config.toml
norm_eps = 1e-05
qk_norm = false
parallel_block = false
init = "normal"
init_std_o = 0.00695
optimizer = "soap_variant"
batch_tokens = [65536, 131072, 262144, 524288]
Each number is 128 + 24 x the weight over its row's rms, rounded and kept within 0 to 255. Layers, rows and columns count from 0. Numbers have three digits each. The size before them is the row's rms in percent of the matrix's.

# layer 8 attention output (transposed), 384x384, rms 0.0614, rows 301-319, columns 256-319
087:180152094105124147124109150098115100117131099165095089095137133124091117155145135136113102118123121133184149153141106117114180114125144133151112125130092142136128129142141146104127149108123136
087:176125128126143147107138154138145120095174103130130093176143128127147129138158087082134144128110109157143124088145133119193145145129138164130123121139129176140103135174127129123120109095136130
088:119134144193174105108145152055104124107095148112122147129145141099092160158135104137072139141147101107173111109169150118166112096116146155132119104137119186167133101120134159136124081126153092
089:138118115114101156085139109091120115138171158131108089125119086128127116109156117114118123113149114135137139160118141119108138124139104098151084117141155105137108113142143185131157131116086141
089:116105101126150119119142144100100135109088145168154105093142144114113152096105106120120127111140147167130122115089146142133119102118125107148125174154134153160142178155152130131143170145128156
088:162066129111128071127127139071108133138120140135107108098118103119144129152128099167151128119164100103097169140171115086180102108121132069121106100156152155138132080106141096155097108184096120
091:142110095077098097124127140112165160132107135123121132153086100107125079137178130143131135114180091123113187103157168103152113145129089127153123136100152148134117138139120134147107126150164119
095:068101150141118078085102094099107141089101125154129131115123133138105169139136102141155170117129154091158124117165112113132114086136142115175161140144110151158131100166103119134089065144130129
095:110133145106151142121160121121105123170134141155128117116164093106133154104109203145164156131127161141117135097127145137157147129108129100139144148080128108095138120118181123141127142106114100
093:115145127160103119125142117098117112125141137142137124062144104121113106122135109118104140111167151120136128120140126095144116154138143116130086099145161074143095106124142119135144108165128175
090:100159124114121079129102099129150172117141134181160132118159145144115139149122130189109165129164133116170130125100153160140152113152157115105124139093188159109134109114128118109195129157139112
089:102168136081126141105142088111132114155128136113135132093134138107104120091142117128073097170117117108170177153129160152191134159149113121112115116133138111165125131110104135139109136151105136
089:119116154121134109123127158104121072117133127165187119143140162109143099115143158136114162145169126123142148144106143128139121130136129143136085125132118126160142103173098125139124106173095112
095:111158117150160145124129093136138150165105151130123165141137127148136093104154100074100141160120133099156122152124145133167130097123100126141117115134096129169115183142094077121120105121097128
088:083104157150144158119155156129169179096125141176170153131161116128145082113099118107159096105093136126165103134148156104114135085112141119135121173132178167118100129154167163114119139053106138
092:115128157171166093105135124169131137116133125090099136129151133140112207176082140126125134124107130119081129091134130130136118130113117151121138142077137138107140147132119086109105114129115171
089:105132111091121148110124122098116135082145121151084162171136099125128146117137120139127131103163139160131146156129147158123088141124141120149119099107112111135119097118107153131139129084127117
090:147142140118111115157121166091148128116103107117155060137122143127166146170155127143123130146137122101098092101109129144087136131104118142106118089135134169114143127129171166129144076094138087
086:120122171109105099087117133130122115129142137121121163113136108130125135174081190108203119154118121160167130133146115081111111120092107092156131114146120134130160136125124094131107144145129079
# layer 8 attention value, 384x384, rms 0.0761, rows 302-319, columns 256-319
085:145095117139113143156150115100199106111127161136112143123126138146070117109158142095155139156119137127142143147104114095089095123135105093095130106126132151121137136130147130093179162159168099
084:151130100140107123123123138144177157195147105183113124141135158112148106096144127136144105127150147157124193153106129105131124110141147101132115104142092125145108115121121105145148125160131085
085:157152132115119145118085106154100157131104112113147099136079123152128146118134138142117116125126145175128150132094134141154120111085163153179141143163071103091164168151103091146116151170114131
092:126162132162096105105118119120116141119080166100176137166138119145149122095117090133112117141145132119119119130112102134118138089130127153111093081134121102177126132131115096092150107117163094
088:118145180126104168114120133139139144126148140107181126132137150114149159118146116116164119095137114121168138119089150127116143113166113110132163151137147112118133121137126135148172130134138140
091:111128146146121130125133124115074088077125173164130118121126143115155178130089131108111144117110132161123125146106140170124117141089144140174136105113149130131123132123109135153147127118088085
094:164134113108110116127102113121137114074100164136231110127140178140133136149109125106108089100154123094142092118104102121120113164141143135127104168135128092164137091113077167129166144137105114
089:132125151116146150161099105121137178150114131114119120113064131063099165145145122120181152089087117114126155163079135152111122112153179117078131068081125160123162154105078108152152113119142148
093:130101145115110149118134152106163136144159116085143124134142150146135117151093167128148131099146111152091139134110132114163124166155106104127143149153138129061143115113108106149099119150129129
095:131107133101111126152089097167131112123097104118109124159089159088085166129138087152104128084116170157134102125119098145108136116118173164163148174170105113088098146121106137174153122150133134
092:117115146155121146118124150143096124099125178085124097065126115113145105134155129132113087148111125119144185079138108104117140082102164114064136091174158145045167162113159105147135129166134106
087:097080119128101125147111081165088119132094147111126139074117084163141144105134125091087125123099146131105143121124122171137153133105129134136138120126137135098106134111124127150114112139136161
093:144076102158117075115123151142106089125151152121137124091105094189110138152130116132069138125133115133137105133128145175146148156115107144096140153118093106156132077179131176138161185165124109
088:158174119143134134161119162142120096144164137111177124111085105119114152132131089108156123141102119109094120081117107075083125131130125143110145123103076081176099133183125120111153129103111080
094:148101149140168121141114135084134161122124148112123136135130146110131148119103170142154129137137145126128142152164107107113114143133127115125140154106132145124130161089129136145129142111145130
091:085106167142104137151102106128126141137112143124148102126128120149119165154113074125129094111159086109138155086113120136099125067108122113116162138154130139147131134114152148091132144145164107
096:100132150075133102117144124157135089098130104140134158129104105113106141149128130106171124110112129123128146152164158091144125138107139146094142163100112161107109116170089105143183114131097155
087:143159099154114169150129166129164141136111091115103116133115138163114093176134077130133145213136117137106149162117155148155133118147088098049140107101149141162118160150133157113178112122098147
# layer 8 attention query, 384x384, rms 0.0664, rows 320-351, columns 256-319
087:155111131116132137091074129120127124103099130114165110191083094143090122134107168155157127135132108141124081125127121101121140083159129135123143133145131115176118198179200161145111112132123166
084:125124141168133127082111176129116164147117159144086128095149110094135122169155150145097180125140087151101135107103130090135104132144171118149108156139127126120108120143120104113120094105148139
088:101129086170137119148147119130107157106164150091131132124130123151128138151119134138164117117117125146065085125144136108136163105144088132104151085136148118145168137137121106133123124153148107
091:095118163099132149134138120124145096130131129116143158147110145161113133156174115149128156142124131177147134154154140160113135150152121105130158105099100137110150132140165119132105114154125059
091:045137126064138147123117124132148095176169124088122113094130129104150127134140123175113125153147142132119116095106135139200105148136129099122133134115134137132136171153140124149108150110121118
090:140128098152134122143131090126119122137118109181118126073110133072132152098120159139121178139137100120138135121178106153152128101163119120086107110101097115117149140110127165102137131128154084
097:099116092077143072104197153095144129116128131110115127069122104116086137143124147137118133123197129167098144093131127146170140113137141155092151107101141145148107093159154118110185141125138109
084:112066072163087147131163130115124162141104161136108139150152135120109143100119129164125141095139105129122125118112119185128162104099145114125149134125092118141091108110136121153070130106157146
079:102167097183079172137095132131153179120140127122158144120130121088103125127096102136103101109145109129158120134125097202124150113157155134120119127134084120125082123124162119156088116128141120
095:175111153166100184159107109129124140162124133144145159179166153084158115105102120138146131170084111113137103133113120126108117134095160103157132159180102083132146134135110134113084113140150139
095:111151174160103083119147124106169129080149098101147140109110120114074163135090134153121122114145152134156150130147107146117134119167148175065116114087137166115109055108149138125176148117112100
085:121133141181110139126097110137109173134136134138153150127143171120113110070103097117183109159094112119162134166145134163108118128122126100131138138146117085134095129094179088158096127104127162
105:128126131098133099124190159117110108119081118115112095129108093129126167154105167158099118093174140118116161086154118123114125148112129148148141067103138171114125107150108136115176118122094117
082:113190189167115148112088142116106138146142154155099116116106136129131124137057094144146105115118136116110111127123116129127109115169156132100139132113120103151098121115173138123138133111150138
087:100151132158108100118115142099147124146130150130160124107115138145166122099077124116138118146112169090132094168146110119132113143171124134113096137130119095156106150107174087108123117114153143
107:097105085132118171131114085149107131139132122142142160127153150119147111106102103117201168162108104138141125106124127112108115126073112087147126154151124116131138157135161095130105115126132122
088:093162131100132107142115123163131118180157104156139117095095143125126103107128135122128171144087166131119117127077137133060092141137120107161107102091141091099138158117143103116110157150112147
096:095121134131092142125088087126114178160157127116159146101121105145131138113112112129161132102143120130139104117124141123152090144120109079148112151134123082128129145151171104120105131148139150
092:169143134124140163120157123104125074097153090107112115152117110123120102132177159154109123087107113096148182071121145115155180128135155181101132121181149157125119098127088135109135122123141124
107:161136149169122047100116164085174094072158112146146095110129108102159131156114160130067094110102070114112115115149124084152146124110168170112118111122149147142122119082136117114139115082126125
089:153135135162139087155158127141166143071120148110114091142088109122114120191137131123095149113170108109141112116110150074136160125095118124103102114116112204113154114125098146147123125164103134
090:101181152151089128114076149130155141119172150140174110125098122134136092119088078141136151114113140114094142169127135133151094124131165110118123155117090111164123127111145136150118125133170178
103:157151156161120157100139121139123101127098105141117116168136125092096114122151115154139086101113128130123135125125099143118135119143137144114151110132117129105096141174114097130142116091123117
102:121117145134124117145131116156155113120145100163090121112108189141141096121127164128123094141081129084130129191125109142133107141151141148141131077126137151135150159158110136134120145117129166
100:146148101150140153154111125133161108142109113110100108128168094111154110125133133134115097133101094133179154131115127156151133168110129200043158123185141127151105137134119086147125138088156110
104:152144179129110104119130168112163113123117105084136180158091134140100137103111124107089070135144066141091138142120117135104164130132149149133103154137155160112133119117067134125114117134151102
107:111128099102107192169128131147115200140132151138125152175118125152145135120132113154161158091153096160110138096117159134112068118123139105144136114120125096128141107114150120116111167124117106
109:158116166151124128098117143119129141090097110146132103090123152114127138159139088119093119154114182095114116181129123091103165146109111162113097112137140128081125107109103116138105150113150196
099:078127162145104108173152111140175097105116174128112173101100101139145125147103105115149119176147088142118108152147120152133062116183169124118146097108072088135152122111148107140134165133126127
120:083152125088141137168123143148108108176112133139141132125085085131132094131111138194123091102127116098149146145127142176128154108136099136096129159140110102130138148134180133099130141125109121
097:142142144144154147118129070125130133140185111160142122087158180131120127116125124137139147136145165088128104125135102107101124130110081076189108114094156141122139138136111160125105120123122145
099:128132144144123123123144133112097118120086143120106150134148116127176140120132139189154154145131101127147121109146165142102137093118185153130126126173154095115154125167128102137148126082122112
# layer 8 attention key, 384x384, rms 0.0651, rows 320-350, columns 256-319
087:111141112156110142143090148122145111134137126157105138104115103102102123110130129118085102127074158137121128149121131155137092134159131124105199149124128080089136075147125135138116113127117139
090:119114149108097128099142151135132158131101138126177141163111162122135099135156127101092120145083098134146104173129121166141132164167170140114129107142135110170147087097109110138133116086155152
096:170130156140134094107127070155126095161159115141132144102093141164149114077138110101105119090169088135144134131101122114144122169121124102146080087149107110110102132143114088107147137101110153
093:074090129140157161132149155141119085146139100108108174089122096111126127113086099117139144114114138084145116146139137148160159094132118141155107171108116159130142139129173121154109132089143168
103:089129115156132101149127139112135148137151138140141120176140125149103102095112116072129091146130129084093131140123147140096132090105132147075141147123116078145157135112163127120144098138121136
099:133121109134121155133088136122174122127120155075149120140148148072151117129163136164120115144110140121131130133137123142103107102121133179132121130122153111111137110177188173126111145125098094
094:140145144127114146152127126106129183175107101124148123137134149133104113092101116102112109127101129113176131129113109154112108063127164140086133198128165089157142111195133186101100143134129066
098:167145127092138175120149143140147086088082172145136138071115101106114192119123095119107155105142121134159138102158109127110145149164100124158114139142150143127153113156120130095145090161151136
093:133120148103113154121153138138141114111124168105146154053103092119109135125146093122157168174119141156152108128174108097102132163156100135110127103151146129132141151138119075121153088153161133
092:127121109117134093076133127118118076157144130150084145141131104130132155127163130139134137129141097158117146165111151133174167187139100149138121069139114176136142142087110030123125140137118161
078:133187129097099114168139126141136176112119158133175123097094151068094131160100088156135138168106089152133094109146096097087135073151133137133138158112196128100105096149105143131168124162123112
109:105102110099108152096133161115140116128138122127108167171126106123111154116146116125132108127118103165125124141141148098154150199132096138127107112146099122134135150125084054135087123152118137
085:146137143156132103158136104119126165112111098134148112105121147136149118137083139109128100129138115087105112129115103111087102084148144130122168121107143147126135139138146190123127140085125121
112:123119140106087166126129159121121098150160131090113134142114131147118148122145102114170164134146118146120108133130081138106136143145114120151087117136127138118120168121104054132164098157135169
114:113094114063110155109124154124138110170137145091120137152121118090117142136130098122159144165140097147135116139135109132133143168146097139152095124112129136110142137126134075108094118169139141
086:116069085073134144117090152120113105118110125113093156139142122153114172109125164124119135135142129158160133167135137120186117158107072134095141146139095097103152131150110070120121116147110124
107:090077135091107134111142146110100082139127141097107165188126120136082153134113085153125147151127126150127133155137140127164122123140134107090114124085114126145127158141075071086141128179099179
086:123095117072110184141154134172097104145089158115088152120169139141113186118175118143146152161100160144119141141127102126160138151134088104117097149150123080125179146135155099127117124139111147
111:156183144155137096150167088154123156122121136148138116096111115132121083152119135101108127096116115098118130103088097122084114104122130121133163107129157105141140128115130208085143141078119121
084:146166130161144095118115159146136156152121145150153091100080163104122097112095137113144136127115156088150099117111121163119142113161143114114147120115168178143098126106094134150107131126141132
082:161153157161159075150134160134125143122137150142137076119116140136143100141129155136132137107158156091147100094111138138089110106117154144106161109137107176142103097106130137142128117091123126
129:131117144057113131103096155112128152101129121130125138147128110147079145101168123167157122148120152165156086147161137142167131124102105118107108160135110146102139139118126070113116098189122149
100:141188131123125092113139162125115123139170151150151095109106154173143051119127132149127114104149126108111132126121101131065122108149134133117132119126097154140108106072167163128138150115143085
085:134132158113120138120123145172128193126118149110108124136098118055116166126122133123087126152107134135158128117155126158118087147117119149156132143125102104096110149133143135149150116149128113
097:123128189147112140133134103089136149121151121150122109106132134118106123157150143077133123124134112112134123137114102160083113181130124158144148104146177165119102127112181170120143110134129135
098:140155112134156121132153125154136147168156085148135133124146142115114094130096118105172152162141094144125123130170102137106173082151147148109150132130130106139114103160144140128120135173113133
103:125170144161125064141097132134163086162168112161152117129137158150126104125163108121139151111144129097088125129089114128112161111157121101083103120159152114175148119097135118117123120146135167
112:155134159093113102141137154155105171114152151074127114126157104108095125154125121116103132138116055118149138113134094162149171149107125153113140162122107080141143144151109155129095129150151119
107:120094101115129167144074156098148143093136113147122135146125125116091138095127142143106101127155130121110187135124113145100138145118109103119122131153141133139132155170127140103086127154139156
129:143084123145081139183096122128124114134139114091095162135108130125115149091164118129108121161140100122117137158132121133133110144126130128130103169129113121125120109109142152123125118146156144
097:098116137122107118098135124128092130109071132112110148118143109138143168089153165106182124114162174144150111133115158124149060143125119131118096121135096152125140157115106095172140091048145136